Weights of a small transformer language model: width 96, untied embeddings.
Each number is 500 + 25 x the weight over its row's rms, rounded and kept within 0 to 999. Layers, rows and columns count from 0. Numbers have three digits each. The size before them is the row's rms in percent of the matrix's.

# v: layer 3 attention value, 96x96, rms 0.102, rows 77-95, columns 0-95
# o: layer 3 attention output (transposed), 96x96, rms 0.0947, rows 77-95, columns 0-95
# gate: layer 3 MLP gate, 256x96, rms 0.126, rows 0-33, columns 0-95
# up: layer 3 MLP up, 256x96, rms 0.115, rows 0-32, columns 0-95
# down: layer 3 MLP down (transposed), 256x96, rms 0.104, rows 0-32, columns 0-95
v77 117:483538477506478504472480503538461501516513493488499510539477495489505487518529448530530478500494499487518512533452515526509518485511571498528535466514496499507444520464511541469481497470450495496509520497499550496467505503451485506497543484532502513515525471498439491481525515511520493470
o77 116:495548512510467549496475501478497506521497501490495477514485487481481481531495461501470508480537505533449484510494540482492537490535478518480522449524472510517518467486527478520503515476498574474489466539518540489505517540465506480528530502495534493514493485505486501481568528492525524474
v78 134:503481490469513467486503515521495513499525515488550466468550472489494516487548477538474512563488499465500491496478496488513471489492474474467534543489496487520533474507502515518467454479527523529500503488502521535521525474512535512498492534510466527528532438535486486530512501463529476469
o78 141:467511476522517515477483500495495521495540520480486526515541498521514517500506473511437511480439503471510518499487478494515489524519512489509485491468517493487510467476452515523472474464430497523513521504476487510450480492510503470477505503493474515484494468464447514545466516475569522481
v79 126:498535474486505506515539533518492494488501513487446522477495487465436478485493481453513520496478529498465471481526503513476478484531503480488540526477489508506545511494482479477468507550479526508492507500520519511433519480499525538509499487455502510503536519487457493472501478474499479427
o79 128:489503479485519520511476504504478503494486493478502496495506499476537487505510519504490466511463486513522449469520466513499512488487514514473491496561467503495508507475462526504454494455457514469554544515497518468486476477455469525540481524493538493485494541482473531492433486525528461464
v80 107:438458531486475503477525500484546495495480489466518565472504476454503509510536507494470506495490504479489527490498498539502508474508542538475508491481513477461551537501461490493501497474524507533518438483505514510538510501521534486480489475461470493489536481482533547476511493510496488515
o80 110:471477519491490489470476503522527467517473522491482509483518466507527565512463523498470460511461478448517506555518518498535480533510528525517464487502478537476508514486510509498505485466462469512536487534497482464502469521523497494468473512481473533483516499533502558514488492511500460461
v81 128:525526486534508473534543543496477518496524486487511483499482473531470502521497486518502496511484497498489467491512500520514465607490497470527505529527508524518489472503550482505512502512474516473513477520502502499508514485473508436485481548550462511468515475519544491489487502487512536470
o81 130:480521482536495502528482550490502548478490464545503553469500509492520483513522484499497521504496526507510488498516503491495462546476523474490533528462511504500468509528477464473429474476510539493498539507498523482461505416492506489505485513479491470468500484458485477486501521487522519518
v82 120:461519470485486502492469466476523523498502511482519485507533503558488520493477496533418451537489506513524511516540528466517485506452463501458518506505545486528502463519487514532485514523464510512532508501556502459495468495522483505524511505497505485480466488515474498531524494478520523524
o82 130:468499491488483524522506475520493538519543511458491483469520510530477496472496558495481465481483481481512512464485489486492497488494440476518506526445526471497509508509493504517474513498481499509457503492528492507496544526507500495473463460505490512498454494509551450521578485489500541530
v83 112:423475501444509488509470530512469485511510477461546530495495507527507512473517493465493518487486504467468445456513501446467480462460502518518506525499496497503543536505504533514488491557522506504518502472507463503524521512495480513508537466479521468509515521497484521476487493475489470509
o83 112:472520519441486451511476512501495492521476502502506492477557536517504540485475511450467467512428442467485480480494492549527501506507512492547480479531471487502510491460495541526483487531503480516495521496477487527464483510494487485472517499506518501502512539477481494479462505503473472480
v84 126:512492496551527506489495501473472488521497464453516491573477551520486561495533511495472521493493475514490516501518441501501510493489512515485494492517508515490490462472513508475524510533531489529474452538514504500441507483467531536467471493490470465462523496492530490498512477484517465492
o84 130:498507465510485531444542515527531503518472509484509526514508518488539488496536519451486491541437488499526468491484514507467495507517527515505542495550515510485504494497488536488507472576536515493487477517497498480485507476502512516534477560499497500459503498509494522544555467493500485498
v85 110:479524481525492493498507529507495484475530482465479502495543527495480475523511478509504506505530499521488463452513484510509471522510497504473552499509506508551515500466503489463519471435546494510468486493524493507478525483468436509513542485517473533506573514500448468519500514511469483513
o85 113:500478474529484509511462490487543564527539466506509509467489528511480506524498447508515525503514518531510485439478486478494479528502472500464505479553438493534537528498481489510507487472510525536484483522507515524476510499465498509518481463507494479509523496469464497544467494490518487452
v86 126:505500488511481491520480486489517485509512529546519507557540478479516487509516506476506516536472536482517469441512518481487496510519549489552483469511496492451496523510502478511482534493455499520486514436524465492454510515525491478532471467491515471526494432498524483527514519494514487519
o86 125:474490463481531488475510540480463471485515528514503474530497497493503508452468472505490504463469483529468427469522544524504486483500537461507460488486498467500509498478504512485491497487503511476518476484520508454524525528547492494501457473516518482537529487552466537498509482518512534529
v87 129:522532488453510541463512505525461518498512571495522510441453460522475457512475480510536443501491506494534484504500503501471495520514527473526527480484512496502465534503473480501501470521479501492505521556491494482523471503543515502498524503492510490524488535517461500478500462488498498454
o87 129:491503513443485522523477473518451530477519535478478495496511483479458488530505503540518473474531499490479527501500478489465525504505486534519491494498464476479471455488517443529441508445510501465529482505504502509497474482469504481491526528522503471517456509478533490451491518525506469531
v88 117:545472485484497492516490493505490461482508524547490487523465465519513496479477414488485503504526444492519495479494549458504495489482527555502444532490490524477491502529515517487488539533521496502516497490486513497495489488499486470487504456500505456518459555451472495484490500484505492480
o88 113:557527506507514457498481488480466429468435540523510476465515508497467453449501492472470507524524486486507518487516514510479509491538452500513528500500521497515486515488497559487488517519524463511508494462510520540497489496501489512486454509507515480525499517482483459488525502541469497498
v89 114:442539467488495486453494481485509515551513524480510496506548474522511493508503529486472460538504510526536487519523461452519520521472515474465469484525500475516466505502485499519464502511484490506499530479513469487511506523499506502513483495443493479508474437508538476512495510512483523571
o89 112:471514469465469506506504525522515512529574515486517499489492494530495517486480513511539526473505442504526505469493481489495519498480474453510451529462504484495511480466507504501498504519526513504485465512539489491502528574569495477506485479508443520532478488522528507479507477504517517530
v90 126:495511518499455483482505471539467528508481524483466541504533431456525540500486470481470479511507529557473476494511475507466509476501548491487538490495475492505449540469510476494517509487482496522476476499512541484495468506481511540528484466514451514470528506500482483501512515500466496498
o90 123:498470507503441537507463489514502487537545506499517516489481479487521538491481500525483518455544484539528476469471516486466522487502492478488520481513492493533503497484521492457497513465514508467509488565503534487479469580515505515547450478520508512475506520510506533528522504510514499483
v91 103:548459469480491484540503469461490499477531516540505533485537512496483561507526468466461474490470469499503484517506527509479474503512542529524484497523505456478510507470498502463481496474514519492507480500506489481476501492514470473512505514448525485506510468515469480470495488463502498416
o91 106:521497491503573519527500498492461505499501527497462494502542534482522505513537480494421486499491492497500487532524520499496471476503514550499476535514499451485502524480482499502472492499510510437487494474534535452498510498519526482488465482468523509510483537515476525514461488545501530464
v92 106:546473497495519526516502486462522511500464460513501518476495517490487492475474497508523533502520481458511475526481495437502501498465533507507507493519521490498544477489479477490453507533493500497536537520458456466481500492507448411457486480473492515504489518514515536504501451512507500503
o92 111:504527518481499488512541495511499486499419516518456547510518524507527477519474501466523467534483535491462518500495520502532473481477479502483466504511501482478486491507477493529493474521488479464530517461496468434511505421540520479463531504492473500488495527505520514481499483496470501474
v93 125:526514530520498499494501479500486508484505458489452486480508541557517540464536469505481477484502464462497552500518499457505474491473467524530528536493481484500545490537496512499479530486563525497514470479528515493530480481494482486499503526529481516458503541491503471510483517444512472507
o93 128:496517510562533484516493485497507509487495465503474519462545558523510505454526512491475484494481550479513541504531529478477508474470478514529569473523506504530529469554490544494493473507483504499453493475501487500474479479501487509480495518477495508482475529504488447543504508493474514486
v94 124:482509480521482507493509506527480504518496546420495507537485468517493478537479481497532509489518540505540545516495509524461488464493511496470524511488493510486519515485444486464550504516480512531526492518509498536463496515449477514501535483493514434505489527469466515489487480494483479458
o94 124:534476494497479515477471457500505496478470514459498469523538466491484512494481542467513464506469464520503508458491492528508483509496486504461520467562462526498488509470489520505516487478526517535542481516548509505489479502460472481552493500459528463498482495491536497449487519521488461509
v95 108:527527474500522492515464473524511516488504537556476533529477476510488518533491477519469532456540449555482433494549495490512507519519521500489468506492479543477510510513529529502502460469506501488481513489512514548514495511474513509529528501483520527523493472492463452509509528504490491474
o95 112:529515467499491481537486472494490494491527505528529479505488503529466506495508467505471546503544480499556482478490470509483480494534532484499491539506523512515492521496505545498515531501525469523470515544498512589503498537496529530532486468489520481524521522505474437510483495507531458496
gate0 126:503521506485506508475493497532499525537516516502440515469472500538494494502487499495491505481492490540514471497517522472512507552512498482493489519499535529466483540519499520472496508471495493509466471523574504507470529502529546482548484466514469454522469469476473472524507538477479560484
up0 114:488487499497511498492500545502535526502520500523517522414505508459490496484538518496544493477469499476518505516505510472477494556516532517483521482504561528468549521511483498466456524529518472498526506490543496516485499511512482464479507471505462508487507478529537509488525504527504558519
down0 102:507522480481503517525501492527509470474513527527481510492498493486513500526494541484477536528490497487488465507523509529483457529519525462567438506479499510491462506481528478556505514504521494491428496518502498511497547545471523495556479514537472481533505512457504492506498516490464510518
gate1 109:525504497504465495513496535547545511491480504483475512482502467490509542512516515464526528510491458497513477493505482502504519514527518473474501560516467488516467536456483523472505551459551473510493497531492484537489503458490513518530514518506463510521476443468519524551483518490502463503
up1 103:510475484513478509530535503553569515466503506493509486479494462447490510510485513482537508467479475474520488526483479487553476488477501460487495520527477511513470519472530564505492485478530452505537513493523487487492542451525513542506526487513459479495506516498488533498510473491478521504
down1 102:539481483510516481517514571485538497471533479540453487471461463465457491481479510483508517518514469481500520500526486504533515471521481461468482498506449507511449525524509513539500516474509465482494488534499483515502481493500511537522514475484469484541479500506462522522552478521517491493
gate2 106:495468526532537473516504474506531509516442506531511533498502503525543485539479481522511528493494442503477522507473493464530506497480570503504490507493532516491512550499488537518513508519508509560519507527521502500497531514491496482483458498498490448442495523515462488483515543502467507482
up2 097:494509531477488497504472515521499492460533486503464461495496486439487492512561476507486493530515495498478484512479475463463547515527510527498531487477538506456529520518494481466459490480492523539538508516499522557510487469502511514535488486514504503542526508506461517550500490460502533466
down2 102:510521508498479500528492516486504518496477472488503525496487486541486460507504484474441497472533545490494510591496487499528515492532513492474497485472503513553503526485465489465497457475464512516466449547518523509534484488497514483505444514536505495470452516516522492492516523510480485514
gate3 093:513521474443485520518479521490489508516529454499538495531485466524493495474489534528478480484520523473485525463540555525515505525455526495520544519528510473520488479483475480465459513454518506494512497463536523515505479502490496490507539499543464469508508502505559513493518534476487512470
up3 094:500505487523480538481530493480561543533526501526462502518461514516510529493474503478513471552503492493515504494501493510472499482512471519517499506469503494520455540498523473482533501565514465528487479488478486475528550521530495504514506449516531520459527484518464476449492500518490461509
down3 095:512510455514572547522514514539522464485493517467509484510488524494515544517465496485504479492520520494483482544533481529497475532512512535488452504495492502477479487507483527458497482499460478519472482528495493468506536492521496472568468519485553535516497509525492476517502490512457476494
gate4 101:501486505539485491533518498505522519545518508465484472500467486510480509493487502506506528498486497495501499491524502504519509496482503486472570504498556503526487514502511508530453493450527501528471489601535500510519519489516462507535529496480439503524521535523490518472473509474467517526
up4 102:521508502533472449481486518509466476467493557468490528478488498515495527529516508498504551473477485520528485494550456495523485491457533459492534493449525523537477473503527484514504471479502493466473457532512491499489499547466501478500507452487509536506478503493536458509523499498502483482
down4 102:482479514515496463507503483463510459475536490519478506502503491531526518503498506464500496539529472488524536520524551522500507490459538515458502513489503517544498507492515514537462528523481442492496505495512495509530519559475513535452516513457499452502506500482490500537473485521538443512
gate5 107:470541469460508510487493518476498520504496499471537481513499485502544526481447522538509527497482490467493503502494498533540462514480480475494466523525514474464512477504534532517497497520519504466517519515512475480525552496511532491491534502509505532491527527530505507491463403480516493537
up5 111:513525477449498466528509496498515516514490502450517524548518548510546521473496501477484507479476486474522434479525479526484484521491530505483530539489477464461499527480514509506502514489520481500456535525480434480498505498503479471498468485488504535533530522488494486512484448512491496548
down5 105:481528475506477526508476502509465506437499490502533459494494508462554501499528518510452573510478525484500524489506540540532494528477474454533528493558498457480524494486493497495494513525527517482506512513532521492526520488523524489527522488448493517512497506505458470469484489476492505501
gate6 118:461534464528496507545485516526492488535479508522488516484500533468514514523498465520441492510464478495484458478474467487483487503528559474481458497517493453465536500504480514518472513483497494544498486493513498516507480464484457447498514522461486523514477533506493528524470520458481515523
up6 109:501495492506470492479477532502538471488517482525518494484482461496491501534504485543479545451461496514517478472489517455509517550536512463504489532477499466498512511429562495535515502480516512501509490499497479514525531480553492468512489464517516535541492476483528475513488469492520514473
down6 107:478494506528483483559473516516480513527521494505499463489455476480522508519528517492500529546527540487491495499518511481504469486554527496510455547514510441498515483507541459520472549489493539492457485475495510507540468552539499465509507474476498482510479504526505478537489498491480502510
gate7 095:477472501498489512511474540528510488503467496447526489498504446503541529506434527507520496529445489455470478503475487545520511490487498510482503519516507476461521478520496502497456483480482499470533548496518469502486491491511511486469482547511524505506518541452477559520473506486487505508
up7 095:509509463549520453528540475538483517505501498471506532507517471508515494456518491497477509509518525511524517504479482480508475547505543516510507512474512493513495472475475528447489503486432502496482472471509521494527474517443507497504466490493503461508523512532496511463563472479548474495
down7 097:505504512527484474513491449508477492492498489519496506499511513489477478448561511537499512553498503538532522495476538472477432529481486480549511502503458471488524533507512488482514508523494503542460450483495475488527494522447471513529516455471468521508481489525486494484509484509530500504
gate8 097:455495496502494488519497465481493491487480471499503482473502530504491464477559460488466514490476537526414454504530496476517510480517501476480503515510527507502485494487488437486515500539528541472484469515513502519502516511520497529517487540486482522506518451526487520480519531514547531536
up8 097:502556502544497478531449519505478489480508498510469461531490481536441513519506482500468530495494524496520478531514490498510469491517478507479534498463481509524542470521504501503477490523473471493459483554491460534487507487497549462503507482519518561525505521505445480517503498466493509497
down8 099:445481541491484482500517491541525488525493531523508467506508471473558497453509513531528471517511495528534485503475483529548475484498502458542512520494513508495482532477497542464514493535501492514506503506479481449516534461506506514512510483521547480492482511528529459482505519551501461480
gate9 101:536539490445511520512504514512503517545478480488488483518521487511526502486512439487498467546506473486547540505517506479486480533528477525520466529492468467458522488513510515474499506475469501541481518540506560525461512512482522491507525490511512503463483493524494528493450471546495495477
up9 101:492487429454521506535532507494522509526507490501519492476522533518538474496512481491506479469498443481517512495517498524531478516496526460496505507519461519488552468491497512503524500511479495518484487500500512500508516518484498580507506428519460492503482526490482435464503517490540482490
down9 099:469482486517498496524489486507553503500484544511481549486486510461486486503496503554488514461502532540508492495498488499490524545482524447496515499492485494502470503455526466472521495529479505500472492515547472481482460495485523512515470477501485502537537527513471482461559496554545483474
gate10 105:512510493528529506501490502477518507546471540507520463524454463502461461506503473548508525476532494468477479461534541477510514492531521512495499529487529499521514446470503528493471505504483490511521489530529515522502485548516490539560496535540473514541510484513474530473489477503506519521
up10 099:475505502489499511524495524517527545498531465483488523461501528499527504461467523451483514511525525490486511514483464525477524511487489511505502527483541488479499505483482508513545507457512529510501490557460475557514450489527545481500489474492459475513514519545479507544485482460452492503
down10 101:499484497476525512465499534484526497508459503513515468514493466531451530477460494499482475504516508483461503451499513487488493517553505489472500527494488535496450499469498457498487463490493450497482459493507508522521534518514567504546506469511523521534494502456455495462518506523491530483
gate11 092:498517519469465508476565524544526470534474501542519512521493505502484502509495532489550515494498468493502469477460530530519503487478511498514538513501509460475492509480482476516541463535507510490478499475510474483494532496562479508521490490551448492533522502531498475509506490468532517550
up11 093:500511527527516475522505529481487507492485488522535516527444475500451550508501462524489525455541531526512484503525519500477496482513501482525500487504500494532507488499486521498531505523544485504516502499543519511552508535529459531509465457462520496470506477552497471480471480495546494451
down11 098:506493546490520505518536490527459539465506514487459500522464513507486549461519487489499491499472510471478471497509537502533501487520539523526458492488468487544539518481474503510478487522508522506477514513558480499510504450548460505480477517534506506478513506495515497467452438503528507503
gate12 092:515504529509506541521511531491527500529500492464534478481531443472501491504502509503500500503499476473500491503503535488488538527526512513507526502529471543430480523460463510499487486556472499533504507533517536506517506477537485495526514513506434499513505540501498491488488535457455552508
up12 094:483545530507482482475513512471491458475538509480519498500515473497559508519518502486544484472549494485535549509505504486477508517488485484531497494479473513465459478461506465519534543529462468482507492519488489440511508540520469518466475499474496535469474492458500488525516516527498515492
down12 106:527488532512494487491497481493498475454523476488508499476525504487538530517525496518484467505534471532507480512513533514460456453485485495523491507476514533500472523467489484514517491519497487474520513486487498451508522510507508549463513468514483456485479543493543461504603496483513499501
gate13 098:501489494485496524515472519484489512508477502482511426524504491500536480523534482523479503469486457518497529475510492526503529531479510473495535491476489503470545524489457497476453460451525523488492502509511509543522482488504519503557537506483447463512486529560463492485509516516521528500
up13 106:524518497525472473526489528544489469451486487490535511485493519502487520509529461526521528485490518507540506463483472541511531495440493494530493496500494471522495505476458482489502500459504505459486534492510512523493530551486546533489509537487500553539515519556486511502484503474517535532
down13 105:516502514501502501471474513477550473449461489511472490508533522494497510527464521463512534463469480475534490462499515509479506504441494496523529485471528487482534498469486468486505504489525473481519513498508486515543492500501501536502545524526446452527524471521486507514571482485519497526
gate14 093:484501472537481513550479485548522483507469522529526499500525433497495502513470476482510510504482482536484504516508498492554509548465523459456508497486470515468465520488480510484466474478482512506517497526503450488486524496546523516518488554447475493542513493499513477504481472473494475484
up14 094:483491526515466466504519460521559487543512463557490498515488465483500483498487523494483503473513479566511521532511474500540502505488485479501478471534465509520502541487503490496515484517472479516550502505485470483504506523569497482523469554455481534518476511467494501509487490474478519507
down14 094:494529513461521537534540471549472504474508469468541465508518512493479508511526535536551493532476503522519538499509533509484517502462480474528535486509521479488486499497484511439493489484476502522515525502511507500529521537491485492514441522506512479512512496532552474537546483522527502480
gate15 104:506483486514524502514472463497509517472484475508470466520490469456520455533477468516447500488473500493469486463484528488454475514463537506544490508525457503524509494484536487519470501475479542511502492505514509490550473487498486466500511523490471499498525507474457509503447527556509472459
up15 093:485488473462494465497495529527471494492534490434487497504503490500551511489472513506473520484492483502479579531466523517512500511480528504535493468482506522502489470507504494520515483489514508432503506444502515490503513459545529505470489471503476496483462478461497522461488549534504512477
down15 097:468524447506510479492535503511519526434487500481486496522503526495484492455481498473494494509472479489526507508508517524526476507454503480491514517490514555472480552499516519502472516494577504500487506484475520509555492500494550491523505448503459532514467477460521537485533498497524495512
gate16 099:546503473484522530547526536522512524511492486529459476505506526504509517488477526468534530517518502538520511505500465444501555520532524491514517487510509471485465500485496514516496480503517538512464478529515517528509513473555466460526510507536493539509549491502532492514468529515461532508
up16 104:502513489518526526518514490522482540538476496456536496498463463513467476491477465532504467499451509462477496459478522535507511494503494550472524501538511503513562521554470526479494460507502496547537535494522504519502495500520521515476521487489480485516491547507468528470476482507473493512
down16 111:482467516532507531493525492515525516556453508499548496464533474501486490494478455554498505505428508494513480493503506524515528503532499521490516514539518495498546536548523505494467498501515477524493494521543510503484494426513507487542496500518496500522502513531487541466474480511508514472
gate17 103:465501475495527510497483541535469489488501514475510509489511463473559520475484520510497497475496505520482455497522513479519508503483523528437523477544474516519491450534491531492464469496490518492524483525516482483489463483451477499516515526479491562517512495556514515523474455513495479537
up17 102:510535472499502571526551512506469492502509508490518511497491497485532482472486519512520509432483445474522495480472507486465482481504487470518486523490558495488483554472486523501452496484534490530465520476513497499468535482501477460510459490512474477519519510515527507485496512506509491439
down17 102:528475521467494517495479500524480512474460514520517485485496520486546496477510483491436529512514473457500457489495448488512525511482506523491499473518485508531461451553516514483482512489554534524485514479496472573497485477474473510495536491503503543494445499499536493485516513491495480498
gate18 102:468527491531505499509525459476497529509504499549464500480492442488487521488475471485509550509518512478503528486502503494503523516546502502454467525497529499495498512547478530544451479442530495522463498534485511492527555531472514513494476516474523527458523523499479512475506483504463495513
up18 100:564477455494493477515485508438486513482495544470510492496476553479522529484525478485538532472484486530486519515516505493500478486472541524468517484486527544520504485562510537511487512508475503491517508465512505444548557510495521536494500506487501479498526481512518516510519508511498500539
down18 101:450518486519492507474539509519490513506495484461514514536539478466473478521491521525479468521499496470478462542516460503498504462470469504518490471498486513526475512481541500495533493511510481505494527517545455487505437469519458481501547491490517445515464491489546466495501509509532471514
gate19 095:510490440492485489515463558511544500535490494487521532530466558491512505495517512531474511489497537515517501548474486469512481486470547513502504528514485498528481505500507556464502498480508515517490516499541495458525547494536480500504554501515508502503498468481540475481496495553478522484
up19 098:461490529541490501516505506487514497498494488553483513517513497491535536440517524536540460530487453501469523496524482503501475553514514533462519506518528504517480518513521502527515482524482476456542537478520489509514526506490472493492511515463488499477472490463543497510520491553458489459
down19 097:493475500474448505502550528499503496528517515493520482512558486521513502491480493526532506534485480477503546485507578530516450490488478505492510483570509472515502477477547524524497521511465473500487471484512505462510486513472482493477506474531468495494489501499520464492433501519524479491
gate20 108:495517493505539503482503502475536487525449470454474504492535501504520497478503546541494512469476487507480507512505511527536516524480508474520509505529549524466458504509533530491491481469509531475509474484449548496527553451520450529492483529533538504474537525507506498509506510470490497491
up20 101:513470478535554475541501542481477463498501464530492555502486521477538485535521461487473507487479533512512510498505470464502466513462489514455504491504475471527494473481419540506539463497509499512500489499510502464527518489462487527468477513501491486486511525501459497472510489483523507494
down20 099:478496504493477448514534473500513473499518497479497489485502519486553527488442545511466520488479547501522513507529494476535470497498522513491524580525470466482515544534505498483483535530499476512512474497471521522452494501450471482492496542502494499505499524513484529500471463475496476479
gate21 103:522530503520481475527512471511501455514477523516462501513470512541478532530524497551464571481469469470485503514463459512493446520493486493475520509562478495499537504493492524507538511498534497513492503488501496532495530502493474470520509472498462491506478510504481522538482467470513483451
up21 105:518534494526502538478507461529481455518513521505483512530489506479468535551526487517541552522445514489537537520495507501516481521518467511467513485520453500504513492445494498469511518481495494478527543498501480541490467487523529515521520505470483488545485525457479519513476487495493514455
down21 100:504511482501528490517549497533458491526488503528492492523504499518521542479514471523531510516448503511525529536490517513521481484507514483498492501497433498473521494480519489520520534474499461504489531503516503521532495534538519497569489552532502443528556522463496508505506471520464517503
gate22 093:469478502546516563479513530547507495483520524519461514500460464485504490512446509494492487518508491457492524505501506503536487508502500484527512522464519494515507487484532526517523484501510481513486504517555474515530468511529474521533518450538504477491563521496512525495490481543483557470
up22 101:545503467488495476493492539466481493492503532496489536530473551487489508559499529484485556542509500539473501464482484486533528527493500495443502487503473501501493539525502477500500495492533482497515515519536519488467569521495501519518478484486501447481496515510506491506536522568502511489
down22 101:523478514535514494521551524501471490501537519513503501487509505513565512552513439495473527510480488522526502500500530516526535513506528468527532507509486501479472487446486522513495519544527473488471526481482471539514508555515515477482498511509462484529544489442489467493493486488512511530
gate23 099:512492444491488501506516495489513521511512517474506527489477513501516499518508487518476474476481500489492512490449546510461522568477486457486517519520501482516492446495484515529473502461562499505519549535522500498517484494550487491504519519457515511538544532519497517503489478434491519534
up23 084:447517492472482514489475498517492494504495536497483479510540512526489508528509518569494502490491466501533550563477498459467505540517489465492492512480484491511487488469474470483473527461528505488549522483524494469493482469483500458513496507562496519515484509517505538486509490506541531544
down23 088:482485546461494465532505438505507530482540485512506493490445511513530508567519511519497502444489506471481531502515499495517510523494491507487537529514465461517501481486467476553493541480503508487523517499505490515511501554502496514495456567497531522479507490486500495502530507492505543524
gate24 105:484528436474498495506481491497510472518507533528487495518555477500509483468551486534512496514463532480501529502477493487478500490524507499525467493503495492476456476498469511531528503546515478498531539481523535488473487424496473479511542494462495496509541530508485489479513434496489507517
up24 096:509517531521489498533514499484503489475476521475520500523458409464508501477518504558527568492492471511480502489495517522490543511511493495483488567495493522506516500511515453509526532494498497490511536525499490536488485503491522479507509502517480486528496423526486538502492496477523481470
down24 101:485503483543556490508448528489528498494532501510501507542509512488468483491491541493505515502450486464526499480468493503500496499526498483465464554525540528519470506536527527539503489480545494495502506493500515463457477495483550488530510474486564498524529495507490521543495486506466527515
gate25 092:542480482543525468547544518535498530501465454509490426479528508518525501489503535527520554459500476512546483515508484471504504463501509525479534466529486457507527502496491487489499497471521497522544487528504483499511492502506471499484483481474481490535511512514492525452483499498465535490
up25 096:526499520517503436471495494503496518501485501540467527451472543511506481530529520500513507483498471466545503562488483498503473506451527520504480495471479485543521537509550491533514510512479483492494457511489435524464501467500526500479506509488471470455515493487536488513486520493489474485
down25 093:478500504504502459481489525477474534515503494493481517475456471490508512502508514509501508529494480506522491558519510556469470508489501470482427532515474535487465479492526447561506500484480497447473459488480478481494507496490481511483464510499554489447471491471499465511478505489496490514
gate26 098:501499502508463490477507507487489518545492467527524537474565516502496474492491489489556480494432458529506504505440480476508529495529534480522498504514486472443492544524509511515499513476541483508514505502478513503498482488457495524502516521482499516515492540550479474520491500459521474456
up26 104:495511504519538462499453509446490500440467509487535496487486511508482505489505500506454492500511481517515507455510491529498506502498519512508517417524462486523523491528527489490505487512477526473462494466484515512449519438486503517456501542487545529465510512503495514508493504504475511449
down26 107:484476489509505505551499482462522489471491478480544507493459459469480486502496527484476499551562482533521521476485508559502486506489504457505520484485485508535499462474517499502511469503491513485498478526535488579497463460485473527479497509484517502472491486493522481484454453527492490501
gate27 097:553491477495534529495506510475531498494517511530537511508469443486464542470469465481495550480511486503474480494536509514473443503533511515482531500516491554506482508517471544485522530490479529527488496501525474514505505499461535516509521530444496470528477530515518516512496521496469476521
up27 101:489493488483484511497512472520513512539508515490521507560513503468487477498471528498490482536508542508480510495480529501459526481513463526503510502510534458499550459470544506498563524487477503497542530491495517491540531501524466490435514527505485510496507490482554548533460508509494510482
down27 099:513491522514542477531504504493492478544528506574444484496512496468506506503507500511495542469470472528503550520527475489493484459508480516516467484495501520493499529476482514518489519525500501503434534530510537506478514461443507534519492527505491485512535513512497503506439505508461493533
gate28 086:463481453454540514499459460508461542502529520493468484500478474529504502502508510491456517464476447481500523468499465474498491470512495474539490481520547481511472477471424508497484500511517523514484452501488509492493536502495506524475506489492524511543542505491501510518461491486502468489
up28 090:465539505458508480489514479499491519490487529473495487473520465529548539513498487519481498495487457483524520474540506543513510520507487493478456483478486489487480473487486488530477489476463494489523517474451479484545514492465497506502532521484518509488514504454461546526450516455510469439
down28 092:469522494454531510517473522522527512500524532497534496483517492502503495485532510489482464500472471519501525507510533467515450505495475515510529465495506424504516541485503460571492469495483516507517518534504499498540528528505493500485503443459488479509505498510481502468433538513517491499
gate29 102:492508504491493536525463541559518500502477447504497536526483507517541511492437504518483512474464522442491488512532475502504510513489505529510465488531460488498503485466498499541485503492457543467502470472521501494509497474501507496461493529512507539458537510492469553466508506503512532511
up29 095:518521490545450520490515512521498470465485484512522514502526531463511520478513525525546481500461519508495428519524465495511508543527482499499503471517480447529497482514511458527452488468472519469509466490465507498473485509552491545494500506467523487506523482503482490462483513490508540506
down29 095:520529508509442522503454499555473468487476504495510526504483491487531530508519473533487517497522473470489527462496506493477524476522483455507458518479512506504456486481542522497524529512519512523475486503489495518445472499483506528482514452467537527481515524474478444485484495505517557481
gate30 096:533486506456559549499490462510481525473466537497505493512522483470468486519497497510511483513449495469496491487508488492560498537502582495472515481496483521453508468506507513475486499510448477538509498505500504510491457492460512452498505533498467479502479532487486518514522535499520508481
up30 096:543547471452525500498497486530495546447457509449461516499500483489474490480516502517451502510481490473476506514503487481514523509500536508505531548501486494506433498472484527450484468528454505523490484503524498472530470496485502502498520550521473475494505502508534542519520473513487492492
down30 097:506517522511479480528552488513521488512527517488466509503505485495505547506487462542548531536467502522511499489492498488515523522500562460491500499501507460483481531518478507536517502514476529490478543558485451484483510535435482488468517499530491491493541512467501491535452495518504481499
gate31 095:501506475478510432523470546480505481546460496500508521541516558489496510511491503478479529521445481507497466529492493454497475528471519496524488489502530543483465466532490521480477492494501507489492509495524542484518569486493530530458501560478514518488524487500521493483498504494501500486
up31 094:517513522520474461535476524480494473499489480509455523492512550526518495512544479518489490465513490485507484501466447492497506506511464506507462479515483479464494489536479565450491480498494480521542514487528505520475483488512529502435501548493553538499474493468483489499481505511548492482
down31 098:515530538467510494443492508482482465545464512523495493538531491490505463479466535499511468496513531483565501501488468480476492502486463502577503518526451472503487531490539491529500474475515482540526472496521504499488496495466474518513450530489501494500509491508482527526529534491510504488
gate32 116:501479516504474501525505541536458498488458504522455526522539510488522477479511422520454524505472485518459479524532530487511446545444562537527531472520500484516510489496483503475501486515523512492525524508512506486509514500505494478467486515488487513514528493500497513497468541512482478474
up32 113:491502480533532500508485504539499512502522524494509488489520547486513530474499539455491516515486496496552535504508484458524486488516516498508490492483532522481419537504453516519489491489455476472492536508515535506508497521484522539486491518559505441523485502518553504510507470520470472515
down32 107:491482509519501492542500458505477501507513519508495498506507482469506478503464476494540504468469450511460514455490523428522502508505475511510519467524508512503498506522477497504508477471478510478528517515478508465483460483516510525439495483565482500500459514519531519519440449487493457485
gate33 107:520547536497514521495498493536510516500510492485501546476525455470527512514486451471522516517457454476488485516494507500515526526515505469473499508536500492460504496509458527451488484509473479530495467493479487516458488466452493467537504539479495453505486503498498540502453495447524520511